config.yaml
n_layer: 21
norm: "rmsnorm"
lr_mult_qkv: 0.5
seq_len: 512
Each number is 128 + 24 x the weight over its row's rms, rounded and kept within 0 to 255. Layers, rows and columns count from 0. Numbers have three digits each. The size before them is the row's rms in percent of the matrix's.

# down: layer 9 MLP down (transposed), 512x128, rms 0.279, rows 86-138, columns 0-127
# up: layer 9 MLP up, 512x128, rms 0.374, rows 87-138, columns 0-127
down86 101:103143136151127106166136132136171106118181132151111122139134107106134162130136107143101163123121096104188097112100137127115099099101177131127108124116117097115104124139116107135166118105096157117140134125151105109141174098097084116122126091106139160059119133134138108103120112108092150108163114104171075123135147150120079131134124112112137112125130142142191109114106116185129125125131
up87 116:148104096118111071103098153167133098099184085142164095116105135104116120146131128147137080157139131141118109129122129105170128109108122126142138106129084120152135131182147126105109122133125117161073113148104101084147109095090171131102143162149111089138133109139148147098142102124136112086117120123137123157090117126174146145131158162104111137158111119127111115149119173113160105134155
down87 105:199116139148075119117095120073152142130079140120179165134096142150181121157092089162108120136154165112158096125105132117165148109161149108124154120133094160171082141183117092128129141095122130152150136142132143129120164137145122136133098131111120093135119153128144121171114114138175141138139156148120140128113136129151139127099091109165121125112144135116126141136119128176113135119131
up88 104:115142099132100148079084123189139128108110140148103154109113127112146117115107128112111115148111139072092093090153148121131145137121141142131122132158090129156133135130127139088114121148124125126141118171124076132189153148156147159128124174143119110139162113101127143131115138081116128095133113139112164131099111128171125159137135124153154166093117114157147121108095142070075139145173
down88 104:164086111109114142157156133090182110139128126143129081104142145100135119107134114137112110137122145166139123176114153129152091090125143105111116097139113127106080162157143142136168070180091070109116116131139139108173124113106139146098128078098114103140109160126101132141108144161130152111136126133142077139109098137122141125134111121109110161157172113127113162126128098161154123128145
up89 117:136113128147127131146147162078089121122135124134140096083171116143120176117108144153122141167114100133122140146092137116161086137110099124143126103155098121096193139104145136108092115105110134102102142118117115101200122121119103107117166128113113124102136115136146136145071137147128084086100105125159153146104155083100134110125146150121087083137111137131124133096110097144108115091121
down89 107:065112124153112117127070109130110073151105111142103134131094098128149141118123135134135123126101159123139101173107138123115089097125139121109089097135096156125070113145139094102176083095118087103114108162119110143150139147124108145119096067134152084139101118148128144150141129127124123136144109127117151152150134086155129121115108068096117128101158093150125116141112136161152122130114
up90 125:143127123143158145120124135115093138132142097144138126144120151145158121098103132087153171080108177112097130134123127097141158096114096131155153135132102134149133101110116164108097132167128133129121130131120088192104146145110124178132080143137115155146131128137119091100111120111080108138154121174123136146127187122134119147161095120186149116143130121113161101075100132092165136103124
down90 108:143142120079120100145154129097132144115135124121133108152155099157118129133146134131111137100103099158143113102073179098144124090083120107164142123090121148117132164164137123128158105166174132108092128159147159157143136093128122151123119117112150146136127102147112135182125087128138105138128085098161108105138138163109112178097163135146156185123119132103110138113081160109123096123142
up91 111:195122139146174128111128127123136116173126129122163156140158153101137116122125137148109120155146166128081117122081162111121133100074126131150112127125121090112119111162085080125158155126172137119123142142124119065141103129101139097134125157138137181139145122115166131092135152145096146116174118099130119123099136112127125163148115143138145145126152143137090112142173118069124098161123
down91 109:150125084130151176152110100121142154156156154096171150154142141099168110159136143138101132165117110120128153073095132088156148115135113101125153122139146128133094123119086149120164153104140096156099165096117129089112156121116123135117125111069119133121124119114144080117105131125106083111115102175175159127151158153101117146151115140150115114097150156106151154081146141137122123122137
up92 102:122130130117125126145155124180133072140129163113120121146091119169147146181146137155116131121158135139130155105146174152105105157111113129145122160123140131118106135112117151133135122129105113179137106086162116106172139119081130151136090119194137157101158168128173164163104157144133144127113154156132088108129159106132119124141107119104083123094125137104116063133105143111120152120141
down92 091:143078099147138155096126119099119142125151121143094129157143149141164145135066096080146144092131146096116136133150131116134098115131165122081110114150121131135091094135133096160105116108123125114135113140106150153091142120142109103142142077129164112091095161103120125112150141123142116131118137112087149102132172182165112147133102096150121117134147075155149145145098091149184112133133
up93 025:144098116125125095142154136104135100144138134114072121171117106117127162132140132112115103107128176087148173125149167084135075137112169086126143087121167114109158094115151134129109138123188128128150146129167131121108111127099131128101090099163154157136121119151134150111128127152170131132152107097068150143168141137116137152115089138111106112112111132169127130120129141098145160096099
down93 032:105139122161174123126128155128123153174107169111127115132141130151139087149101127133153197147102129152134141166130118113120117202158097097126141128179085142148128112121137104130131157133110152154146104115112091119160126126068098124097124120108102109104114149141136112111110140132109124154147150125104092104145148112140128145148118106166110116119122129075141125146138050167124152139119
up94 106:135122145109142085168120094100166121106168156158131147105155151123116129164114098150138132111099146139144152128121115106122102081097123130130131102161141146130161117137114121122122107170160167129095154136114139122155121125137126171115127125157161079129111098101157121113135126156168115125141116113059086125077086090168122125104135145134145104164171097125138092144160114144168109135113
down94 113:145172090102077143191083144121146156134140116102140107126099149167157118163134117148137176132152148137146073072100116149171124110136140116114155121160153104150125118119116151111140121134150127137144138110151085129124170101148091146109148115096163103116099181173118154165133114108123154150137111137132127135095144135106124152146095118119148149119157114110119136153109150148131116171149
up95 103:118126108147116142120151122137132117155104187144137115166081110161091186102172131140107139153115161118134134112131143112115166148124092108114116123130124119097124167165189153139122140106087113125121112132138119080131132153104163139145113110108098155133112136120092103149146111106161108105137153145155143115120107139142123108091149154150126082182092141109147150163120162163148128183121
down95 115:152146143117103126096130132146120149125140146135148114072179109140141135141122108084129108154107138170101118154127166128133121159123126060126105155161128162171107061142113119133165150116150120126133142178102148133126112084117130175115150118130118100132140087160157134127135099109099127123078143141119126119126120181094092114138107124162113169134108097091106134112138099106110158144135
up96 025:168153163141175138119164137165108076133133095160116206139154135103127116134154129126083144136095169102114122108137124165121110139132098115202111168106153141100154150123130153129116090137105124130121113139154112140111123154146129145094151106152124132159135137134186157138125165124118123114142123132095154134100125133112134169088141164151105095141105149151160142135122127127126172155134
down96 036:110135111128154140125078124123137113155145078124085127167134121093144138127126121159128090142127131153139143092149129139140201094109138147086119083133106137103109090182103146108154173121153099128087117120114140133119118147100099160113175149146162103170110151127163096135109136082137110151102149123131124122116115154139132134150153132092144195157106140135142117115158115121103113120123
up97 100:083121111171124126122169132134131189107129170112127086104117101101115163134104182114144170118100137132134125134096164125127146151110110112100122128112111154120098112124094129136097121106114090113168130109159121128133140162183141150131132154103123168118107093124138128182120126151086105128108134157078146077100119116111120105118127155144125137118102146089137134114110115124116132057108
down97 104:134145078116157120172161136141157111155131115106150088129150153100159073191135099116123107114168088155153104156112136161141153134152102126158138157130163108125153086146101138116155083120120130141143145108096144119114124146106133138136158094123146135137111157118142111117076126151132088082135146160165111116101126120112097164143094160150129126120139133137102110120144172141143168108153
up98 095:129079095102122133132134130132169124166115123152136174106121124127131105087122131112132110155168131139120144157138124108135118124159096139135077114114137088129146111114119134133153165197094138125157127129132131134139164178095123177146156129096118140137121101165067125143153135123145117129117111133150179106161108118135103157155155130135134093116119142164166123158154182162135138086161
down98 098:109136105106148148113118102148148112116141118170138109160141133139157133150148172079132155122137087127087130105135127142129123155141130114119141148156112106171097110132107097113110131115104085131176103143125121140094151131152047140127181144093156128128135150116148143087154137143096127148131134151140119142103064177141107116117127181128135108114164110138137162130075160124128137161137
up99 103:149144146172095090098118133169132102119101160114136132140086127139115152133138105120115119151117114104098115104157155104123172120133125126142101072108130088125139121109137155152123152139103156094101120138133124116127111126112126120105085172091136124142138128096161131113120102141139153080162112133160179137143141165156142132151166163111109111117162184146157129123171119166127141136199
down99 111:081101140088109100156157132109139193118128140130108159157094125114137139139123114107109165100114148151090138135126150146099117166142096132118146129137133111135152189197108131174143116129117143155161153128125093151170122128130134101136128132132139126154090151141152115157102167168162124153136116154143121123128113117146096137094103132179152118152137123077118169146093138136106088122136
up100 119:070139131104160131137121122143082089163114121142101138124132133120148146126168135098104142088168154125119150113117122114127118127127125092115136136092176121133130114110148071116114127155100107168120138143116121134077133181109112112131107147152152157142099133120104154176150142132134167106119100148113141144117131134148117157113122182138097131137136091143148142171121207091088148158131
down100 116:142184093100122152137145133146128138163128103119103124126112180077137118140130098154103108156144131135188141073109132144105091131180116115145106114104141111127127108151121128099173144120119118109084160109091117130114128157088130124142113104095149103127120096169117099107078126110118140134117130141147124167149143173127121163124132138114115149156141160150116081083150165130120156104149
up101 122:125154111138145124154128101171127125105115095122096114098153124128170168101077132109142147123141129179126114141104105138096168130117143154119148137139125150078126093128115135065111092133119111140118129158143118116106125110151158132165089132116102113157123170082121122138121185121124134143107123131109125114133165113161098076098115164082095132105181144128133118140087097127131158103106
down101 097:153141098155132110131108145110125104153139096078103096170111104121112131128134113122066161154165161158116101174109142120151144132160152124146105094135163126120084119134136155142191090137097123116148151103124091120142124115105124112146120100123067139123106141169116155127128173111133097163133130109160130132127153154098133108108094095114140113122146066124149125155121154127126132089112
up102 102:131117135120119118093144129151137103118100153116178137107088129111128135134119171111066078092116149088145165150117177109107095130130067114104135153148098161143126147110147115103122135121166151129132137118141168119134106155113102150117161104155127114142131133129105115099131105124105123151122064109143147068108154141102139146094138095123130139154097114117085094105126166120157136092133
down102 110:104185145141133154190116097104135110163115167103160142122127090096098128133096099106113144148155125141141115159107131131139120101119165130106121147131160144161113108133127114091147129106123154089173160142096118083148136085101130123155132121072155115122112142149147130131125068159126144133118100118173139156152144144172157168143084113145142159136114125107123160113124121157137125153140
up103 110:154119135140119093164109119114129123107135090207174084139144111137130166089130122100132158133150142123137140134149153144108141112110134119145122115112101133168125120135086112150127138108136159115137117176094128106078106163104158120091098169145162139131164150173098115124124076147130142115108143129157143164123154110109111137132105118187099164091101113113132100148115134107150118159130
down103 112:080130092137158125157114076127147105153100131104110139154121158140117099096102136157139118127123186130115106153141133114170109141132093141103145126118167116158114137122082134121124162087101088134144167120139074131152115110107086137170117088086126135145102138138132131117142104143109068118137133138148146108159167115122118120159104152112109105124089129135138146167109075167151109120129
up104 104:116169068154184132113140105120197110099114140127106136149129140155130185130133134166095124152102154126153095082136121121109127149117122106112141121132080156147136093139096133111086108078102127173133141151075111129129158096137122105127120134131149150133149131102141152135185133136143140131134144110179140103123141150139082128135153127162140132138128147121112094166136139093151138148145
down104 100:141141150150151133100080131146165111154111115146133094071068163174134157103135111154137145150065124135161133136151087170155132111110096104139106108082115114138121123162130142127178138056141113129128154102137131111129146113102107150105120116154103105124156129135105108147153144106108081149100164132158117134093115161118131132152096095137151123129135113136124116124106128104132161144147
up105 112:152086121119087118060108119124116068114141147189121103113111134120119134125162135115161140150129150123101141156102155119107134095134106135153152104115099164109147144139074105148122116183164116135116112126143125190103170136138120135133104131149094100143122099135158123146116109123156127137132114088117116100146138135133133175092120164109119160151122144096136163083129130136180130131149
down105 105:168111126135123170126123149159132127123117129100112115162141173162115070139108136179117126139209098131143107118093106161108113139119142148177082100159124102105095133071150113108136093123119100093144129099143122091127144158118147145127147121112123135117123161131111135156106177126161121103155121130140136133147108115141166145114098164140144172143088106142145116131161122116128140089113
up106 101:135123116134156125117153136176137119094122098154167150112105133149115075154175129109128115142162105107114113129135163147146150113111115117107154127138111123154119145148110114128104117138162088156085118146110122145168147187133147124125097119112118099127114126116136137115079085153137139113143135108138139118046138114179150112168155147133119161123143160096141103140118133093105125052117
down106 100:141119129176094154143157090096095189132110142113119153174146136131150112113125165124115118124139089121136131138121149100148139103133116105137152141165160097163149161134134090138148098133168099122081150162141115138138171110115066109131110086133141137098065128145128144150110158136133139159129127097098132098138103147133165125137113128122131127122114115174129163164140125074117127159109
up107 133:128150119137130125140114132141093133116184088119114185128143133125092120116137091165173083120150150129118147181134135140131152154119134139156114110117113125143130128141113077127109148155093088126138119165108183128115117150103120145095157118153128144134108128129108119125151133127082169135117157156092134100128147130116126082131096122190103121173132107069143095129101093121117175146136
down107 123:118093135143084123169146133093131154131089139142190141111157149149113143142115120151173113110117101136115162096119111134157141105157147129120137148126116121140101131194108133081139135127104152093144156126119158159120095140171091145125116097125142166106127110134076146121103096142106115094128159115104119144069133142120126138131060092092142139165135105110128125169102152127141128129123
up108 030:166157143111166117131128123147107102086127167161113114143130132128146137175169104099108165080123154068137170099110167140134074150110121129133125095097112128107153122105138141104120141128116130140150154122185076082114138114117136137077088148161141150136109130157125116099137138141116146076143120133111137123129135119137136115109143100131132111093153142157099100112119098104124177127096
down108 037:146131090131095165115163157118164118145118148103156130158122117109141163129160113099105153137123109119215145134138080143108135123150111092146144144153118128075144122135126113152135116111083150129107113140106096131108125108097127143119159127178084111143134128144153137161106160104123139165124098097135098118145078118079132122174132112156122142142123107136137098125143161072121155155141
up109 106:123138115131109136161114143108141098075167120137104145175087151153108110113079160107062108119116130074141125068150174125154139141144121132140103119109137133142100106121134117122128126115108135128134174187119157117142152156191162136131163125126075112155113124091078124163137149124151128134127159137111092125126101104144163154106143113095119130117126133116120123124135120152112148131105
down109 104:134157173126153107150162146169126127132139137119054176117116135138123072134146086155116106132167110177102109082116120132123170129124129137080111138148134103109122104095121092121137142137115147131144133136134093127134175115141108104113122148179108124117147116163097166052098130153122131134139137124124127136108129163142102147124123069127114140138136178136144150117142128112147127127166
up110 116:151107127116186140108114112105144116126116129143155135150105123100120147096138143151091153133087138133108110141113132108112156125106163119149096191132091114140124106081098142111139135117152135138101127131168162146118142139134120172128131123104130212124157125187097113096141154147104101121129138147114098112153134123103105072144143124122104130120140135136132150110127144129220149139122
down110 118:154121147118118137157139136159122113149129121115180093170154166118143129148152120178122148102134138116122128122124136113117151116147154127136095171128123103151164126132114059103117171137137116137128151157118096125137118120139132108102104108141163106134093187123125112129130128136175146079121190079124118133113111090114168138137138072092118125107096153144189141115147116128108105160120
up111 109:147176131135127144110147159109142177128122120137096106126137144120088082118124098080126164139162117169103136118140135116073106161127113135130158134126136133170172155123151127100142130136147118092129127129100111124173127140065138175117088124165092147158112123153150124109125089158096117123119096127063128090113131136126118107141150116127099114089132109162125129126184166116129130130134
down111 106:137078117133132129099123155139132149135166117135111096145101122124121120111175134161121130147118100142107127138138137156125153172140098115159116118119114158091118118120152155165108161102125122129104162124143134125104113156165086133120113110138120155125072158132125128156137158127161115148094113121125139110111135151118167069103167076109139119129116088134140218172144083104097110145126
up112 122:130148121114146098165157135140123114113152148137095083097151136132126128148170106105115097146123138135131137167100127125113098099088145098136144080109155074061101159110131123114128152169106132125158149099126150141158112132120188140129129146166165146109092141124104149121132101150189118153130095086128093175097117142144159145106156117116107089133117102118135113099114143133134112125121
down112 117:144076123111105082077121108096125138115116102121108125111106140119088121118145127138115100096121136119127089103165151160062114125116114120140109143112119162121101118145134124136098146145134123136127162082124138131111136100114070149132063120125134145174107124138129111152120128131120154122137139115169173151128150156129115165142140082141129154150114165112109132158163118040139131120153
up113 112:145120087127159121099159155104131130087177070080108122140118119147150188102178170147131134130127111152170129116107102130132140151182099121109164107141146132097113155113124152130125126132147142161153128151146095154162111091132146101110118135138101133150126128129135111117115154134128072112102161090149143154122158156123126170099124102139114157099116116144101130163138096081125143114114
down113 113:128124114158113149109110084128146118095147125140130158126173146136112136125134101106140120108103130106115104126134151117168146122176107143123100095121105074142115089170095112131105101099084119112173173138138134096105128138139131115135100113154167117144129172101159073120163154135132142147139176177157144116115133120132132154126159125147126079123116086075144114115147166169141140109117
up114 086:139119153093127140108123102153151099145155145127093131117127097121094151142152130153107139130109100142145128169099130134129092145101126172141104146070140114137136083143099150150096175138139096124145121124104150137094114110117149120149093135131157135152135111146083071147179087128125170121168098122128175125148118159131138180126117088150105128117138109107130168148114177101135105115097
down114 094:147123114147073140122114130124148141101130123114137119151152164156158131111103098110107135117151131134108103108147119104151107142119106146082171119186119141119058131177118113107122146147120139115123153113131139112136148087119092113125143098093119104079132108124173156173131151139116141147100106159181138130136164127147146091176086096110146123134090129088153161099144145148122126132158
up115 106:188148132131126105102131140148152148119103141125123121105120126147196118114083114147114134153115117113105145166116113121099147105124146118118158106101132111148137128084120149124131144151120118101148148087164111161080084099107152154105125132140099131155128182108151128130121113093133156155169128130171116115159166121090107131104160144156077131143137142154136100096152117156148144177175
down115 112:118095133074111143140119101114116154130099126128149119110144107113118104140137166115163119130151106093149136116149122133113138127176138129090102161150133106187118066184107125120162086082109110127176105133127139093139148132184125124128125118117161125109142109150142138159142159137126153137134139131133093133111101116100166182157129135135195134147132133129106129092148144117122113177159
up116 034:134089129134128124119179140165134100169137143088093131144126150134126155092148127105076146114128162060095136125154154165106098166111130107137145127089173129110133083099127164133120167150128095129136148124183100084130118109132106148114081109164104114120171085153135165132100091147114121118111128133072149130124140127122112152130149115128132129118145139156099122126128163139127135114110
down116 047:135101119084145131099122121103130152122127122072139136121165131132122110138110128099121131110105149133125087121097120094105149115148136134153115099143083105164124150095126131106122131196179085156114160121119151083123088089151111128112105137153108083140133121124149097162133135121154163140085130115121130087137139092156113112100129091123127107153146097114125122167091083085114137108086
up117 108:127135087106150070096107162079134109088160119137116147146104079104110136104116135134150083103084148135151152106092169111126104137099102118128148147125127113129116119102141106143124124147146164166138153089159180119135124135159108154133150114083094144094177114135138141103150175136129117131124143137160128106100140127097154077150093131150116120141123118103112109098151136153135126132088
down117 103:119123117042104151150125162149111149102152116116103158114148142093145099087122119087138120128143125142125135098122150113112147159140110142139117142138136107071119110142102129118152087099150115149134104143132127144124115107121136141140150130105195112144133094186137158134082154139105150146112093126155103170160094110152075145165103163129136171129127158098117131127166129132126122150144
up118 026:136091127145160111135142092175143109121154141155123117121139123130110124145108107100120181112118136115109145089157151154134109145080125149149110087133139145073109097132172152133111175120143153107149144118164120100092160161126113156125123114168139132134097088145165082165115149160157125095164144116128104143135127132109149150108102155106128078129141114152160081089126164124121161125128
down118 036:125126125162134145110134103112123186106111152142151104146141137125120118103118130143142119124137069101122058138122135108150121100136134127123104139135152110122096156122079122127157134109115131200091173127106107124112116074120104106188135115143186142131125139114094178142121145141138113158118165116110122104115146168116084144102140148089092113119110157147136147146126132098169138122110
up119 026:124105079103152127116158143151158155134175171157147127158148135125102122140146125133089127102122184076112136103160126185151085110101125088121130129086143135129179089107114142140107128151136142157091099124168131112159138105104172126148092150132115132125137143140158154155095139100126128127151137124086149126147124112106183133115128127128122109152122134127133135123133130115169196143116
down119 033:113139112114190103106166126109138125146091143075100144122158096107125177148102145118126107130169145132118170119143174125136147146142114113118108123177131134080116102114101112122136112118111137108145130149107111108141076131157125140128167116167144115097112184138112126147096131160151130127152137154104116104131176132153065114166115159099128163136114134113153106093100167152109120122119
up120 103:117122136108144119140093150130138134141129158165114118115134137127210114094139160128167148113101133116140079122131100135124128170172136146176154109117151094097109110138109126141106153144152102104113152112140139156144131104130140195128171167124109135120145091113130146143150144131141105090161083148176146108109147168159111124134142133121101117148144168094140083154157168135145132136134
down120 115:127151080106132166123146116140128166137096123129133118141159145132120118139183128158110088117160103134184139057138172130116132115131118115128124121156110112122117124123134139103153137118155110143107154103120103092129148166127151107174110142130108119126113133151093119144070150117103133159126106107126163176144150171137138151126172161159165146131123125140164117077167175147113138097150
up121 123:104141104141126108102160113107129082115165136128134129101130123138113075132119160120148141164152083152158132163190091194115136080075125191120154097109115146106137095134123123102115125123108152135098116124091139096154112154113121136117115142165144135136131103112146113169126139118111153171104131143137092123112108100103106118121167147126152137142166097103146094095142099124146130117117
down121 116:129129129114129187105173136122118106177122153107142145135128129164147122103158140148111129134178106151138144137117157103114167148102189140131127118160153131153153117112154154129160134129170120086133123110144096141141115143104126121127120088101131077151173125097121101169115134102119106124135135109105132124169092132096076158117122138134150167183141101148122165083160109142132115096131
up122 101:134153121149147135127145129152143125155152154129170115139146138098114149138071159151140139102119092141135125113127146152140102143091139158135125129108137171131152142113105159132104129125177123176137168119116071131106090210106091119129121152135174132122094167136163126168135161131167087136103124138137140105098108110159126136157124159139104171158107107140135112130103094099159113122124
down122 104:105154153118136145125142142134145144161114110108124126144123155142151086107113121142135157080122133080111107143149098098127130141134137114126134150118108119120144139138141089152156128123108126105154114066148113132080156133099094105118162143153168139165131100111127174092143140122158144110110130139184160134120151134133142135174069111142121108134112176104111096177125148111120064112078
up123 080:113126154130126105151138090098128113164131101163126141101113110133174160130118136067139136068148134129118161155175082162116100159138130158134083161086147159144163110119147139110110157110130124154107118139154143130113136118087155124153132128139167140152139178150083104097130127124139114134091129132109135138123103130186105143138130127137151093163153121138093143126100150124118184153118
down123 088:110152130153121120156142114091161162132120157101106117152127158095119129154104099146122137114109117129168080143100120108151143115104175102131114142103116148120107127130138124137170140133110145082117163140104130142127155126108119119127139070123091080104114122164147107193127138152086169104111154127200129127159118136117170102133120073152145091121094109125135117112137156122098116144144
up124 064:126094150136156089090152118161083104114108106143138132160143133136141113115148136146120180144098098097118129140122127129082112141107110134119105088176108146077175156111149150152107169112109097168160143158124150140129136161097138141106106093131124155134172130118132138142141142160116148142166138153131132130094098120103101128115173095125091115100134111137167131148164099109120178163124
down124 085:133175128079141144164149117141138143068118106181136134117122114175122102122155122121128076110108132146112106122111101114118114102133112109088116131121130136123098120127158104151189107142126127117142096132132160146132116120176145118118135147083138105104125141143138102123085143097148129110177159075168157165143109109148106118177138097170144112150141122085134102082120129133107142117144
up125 111:138091148148124115077134122132193105139115105147128156108126110098127105144113144159118125143126132149077155150161124135182109119149126119147110106159142134154167121094160185119128162149137102134140122114184139132132151140076099132118156156120140109123099109130120112144166119115131180108097129135136131082130121118140134119137105140129125123124078153152165105156133199130138145104085
down125 106:091147138081125068145131116133183098129130120104126143119128126154157137076090137121119119132099086114138100105140114137167139171106110113090131167121166161153129126140118125117165147121133141131096104100141098154160151094108117130112089155094157096099100082134126104104173125146092132167112133135191133127107142115134099174147116122108129134120125151133129127179105147123105134121130
up126 128:153117121100138112126140127142132128105140140153139135140157122150148133128126100107118148207154209156133103132118099139087111146140120113081092149136127105106102108100159080124109142109132167128106141167168125114101133126113117139115080133151139144141091130134160113142171111094115111120117158149192116109138127123148120130123100133149115104161183126091149121097137106149150137163099
down126 131:165094107129093082136196156126107112108115103155143144131182158089100159124175116128118128114133107136123094090118118160093119105153137150155124108147143168107161146111164120121120137105102130122114097126138183108127084135076107161103113144082160148099126137101090144121115141133141098140141135126134077088111134113125155154096153098150109115134114119122143118127113098155137106137122
up127 115:108111130138132126133102134133130113136074174186114112138090140111072159130111123171129133148084135130119157133157154136134125128121139111147110089175133133102130140149163146133097104100178123145120186128097127165146144145156093115099123150102119104150071132130104136184136120132120150105120149128106138108131131129116145147089111176130097086127092155116105138134129114147153118069126
down127 102:134137063149090158145104151092110115125138125110143153118119137169151152142130134129102098137095153124150088172085143132155130129108108155125138135143162096119100137116103121179165139140098123207116125162127122134137119099122126107110137126150093102112107150147128137114091095117091139145124114116161120167153165127127103121159120137133092124165177146095149131106139092123157096168112
up128 109:120136107081122116134163115120093119167137120166162084131107149123096106143106123104159126079123151135158127150125129137102142117138093111140080134132134107134131110107116114090122147115150120129184101147161115115139126161163135161158079125100109130123104183151129125106134153093091113157089139114103145126102153163129157089123107153149105119095137101122116110160120148084167168098093
down128 108:128104160089094110119112086094142118138128095132097109116098124162180069061135156095132147106113115134142106145156141119122136135113090132109135144125074102113108119157094123122135107135144125158137122164145091160127130121135119148088142177104104123149106127155181108118122185128110137143141102184168119177146132127110126130110098111144146148118094126105125140128102153149104121136142
up129 105:143128111108116154113086100127147113144102136102145129147140124163107133141134102104152117155142126099087106073156073152111159082144092128109105146135136152141158105126150133105093131133136116095125123140140127129121177130100169140149100136119096163132167099118101118137127127132152110128137129152122118104121084116147141114061118121149117088168181157157119142141075141163158163114089
down129 110:187132135139095141144138134116155138152137125094135071136131133156142098228143110117143126134171169120177131144147161086182120104166130128124109130117110116094104145133105141137153165103131106118155111124149156073171145153111132093123100128080126119122106114121131099129099077114126103134129134150140120120134132138109111103132147105133104139139125112124127169127153112148103103111107
up130 024:131152138139133145127118134122130124090179146149115150141156148125138162127141167082132115155083156107105140113094136147144105133098092120128190078089136132073136108103122166069094124129127131115138104139184136138121146160116154126122128134131140152118135098113181108151133144100110145094170113150137108087105118114134129104133115093089171108153139120151147089133156128118134169148131
down130 032:125117115136171100148169119147136148139097123133119092113155100097178144139110135164118146150150115172140126163116083121128137195172146154101125115114160093119120143161119088132152154129186139115132115155148129114106099123140107129149127135130161124134134118140129090108094143092163138102167120128150169125113138167158118167082125119130131121102169110139172134105122130162127097159161
up131 103:114130130104150154136152112127137129112095137111161124105136134107164134161145120121124088089132159109118124175102131126115123163104108142150109132155140098114132116132180151117131142169128142148114110122115121086158130136099123099088113143139146139089118137127105120134178099091156185092170137135088094146130071160131121130079153184138157115136117110090123130141133119161181134171104
down131 101:116160131104097119139148140143141159155127108137129093149172163130128143162142129109147132114112127120153103136136134140117105148092156098143132175149122126147123075137108102160106140117133072163129103138120121124144205110166083101150154101106112120113094179171137115161152134142162147136157141096131145129098105113141096149142141116130160167147138108139099164111119127117149145148189
up132 097:103135114137147141147129152160154109138123123058116147116082153150144147116123111157095132167160133097118138136109143162118122170127127108149167155161134121072105113125111120109122126128118073162156119136135146137146111153066201106172090138122148127117145106089165132142134166124132114115085153140137113099159093155126150145131138120130104101115134112096116121150115104176136128146135
down132 092:150133153126153138141115085164098144092145152108108150111181105118123117151174148156115184091165156080098124120154156149132155121155153147122101152111126130131134100144130134117149098096139120081108144083154142102110126167144075133132092117112146127124140098157164104144155135114135129137174136101138163112103129112103118156125157133098156140135130124158137138120104202145122130137145
up133 117:147127197104155157091122112103142163158137129103124120153134137123128104134126151133162139137140133119126106143142119117142137108155163132142146120154134129146152086067125116134129120141130144134117145139175153111102115147150147145108124151131115201170132185114122106111119107128130132154110160180147150135129148073110150100112145101101065119098108138109095089130126132129167144147071
down133 112:134155138131135067186140128117140108128110130144100136105106108142122103140116094069151155163148141124117098141167145109124116165152117153125110154121122114082102135157105125127132125120121146114139117134098096117192136133152160094134184144138163124172109127170100131117107110141126160154160124125171115122143145143099108144165123124139100135162145078115116174153105106106089126098149
up134 113:168128120130149144097176148134150108094102128115104145151108105161151142169125132125174130187132142142113112082128085162109131136102133127105129113104102118089167107116122127106163130133108164134180130139111113132139087131130158098132089153146108072106147086139163132148094103143154102118084153126131119146151153176132130128143149086092139161108110145119130139117124125101094139122164
down134 113:104087121127133111093139144138147110108131134148114162128138120078139103129109117137107153137106131115100181080139132135079117136157116127067140111123153101112099099093147111148112126105098159129144138130104159171154126160109110157146075140099145110108093084126104137140117154143111147145124139141142117139111106118119155114183115074130094098113102087145103134150164141135155071148138
up135 024:159134164138162145114116099086124113155122147132160141170139109118152141157162125146078162102128155105116126115121162138151109128111131153134104094096149144134131123099132099130110118128146132118132109142190123135085138175135134141138063080171145176099151115142173117113138149140079156116142121147122121086128138103165095158137165134133119091135140097155094142160154121120119150105117
down135 037:102148094117139115117164088131118135167116091134155150165098140155138114133171132090117134174173142147145117151127109139145174078144168086140126098160164098132150123129106111126124057115113133104168099144164152124151135127118127096117135144163138138171182128101132112160116141146131084115135104158132092164149138131114105148107125126128137134144109133173114108115125105159139141144162
up136 108:113101130084117058109118120103136129146140109162127151065121099136119190135145155114147083146135107132114122114127153140099083112146172112134153092123127091114121121121105088136120180161143168134124129167140138143136118165136115112119135135119129124143115187173143148116139112149146152130092102080108138097145142152178104102123112103150152128143149125148095092134142110125149155126125
down136 117:151207140158180154088156130091143099103126185134128095103116106122168089157144090144144148133168131120115088120059125105126148106146127121123138120108142125141153113120138174120159150099148129136147118141138136156109125092124136133138133109127093123136138137119129115180111123097139117081129158130132129130164118070116126111165149104120123116103116089104129122151111120129136116072134
up137 095:098096115151096115124137108131110133080137121138136105137136134156106164153103112166126119133120116117101134153139125200130107100126174130102104093155113103144131146127117115157147120107170110138128098123136139132134106102122153122140146099152138108105124115132129118142166102123121100122133123153091155112083124117141094165097124100123138034080136157139132120126087163171138136062118
down137 092:113097173077130144119179147131138139160109158190105144153086135111069112124161149140143160154131097148142119126126138103116158127157143145117102103105143128113122197156160127086127116142111109097160138125122098078142124128139102099108136115111124124120099137149119097211095138119103130117151171116153144116124104130114116136143117097102140133152096111140132143112119115112134136154152
up138 100:156117153181169129105156133162116090134140134169138139104086141156179099090087145102112158153161136160146138124169130178149122117118131169148153133111123063109091101105169139119102086087138125146159120123111125116154120104125128092139127148112102104117093139118114117152110153096120118108178106126136086103114151139149107137147137137121128136153123084127101119131142133116108108159140
down138 100:156151141121110172128112143146166181145133135112118113114130128091177115185091115160086132126098146168121124134193151101134132125141143133118103095102145170092118116165115144120164134133112087084122123082133134113137149161140088142100156092106145126120135134120121114127139150122131130147107164144157137125143106146158129123091106122178162123122106115102138100092116169135145129139181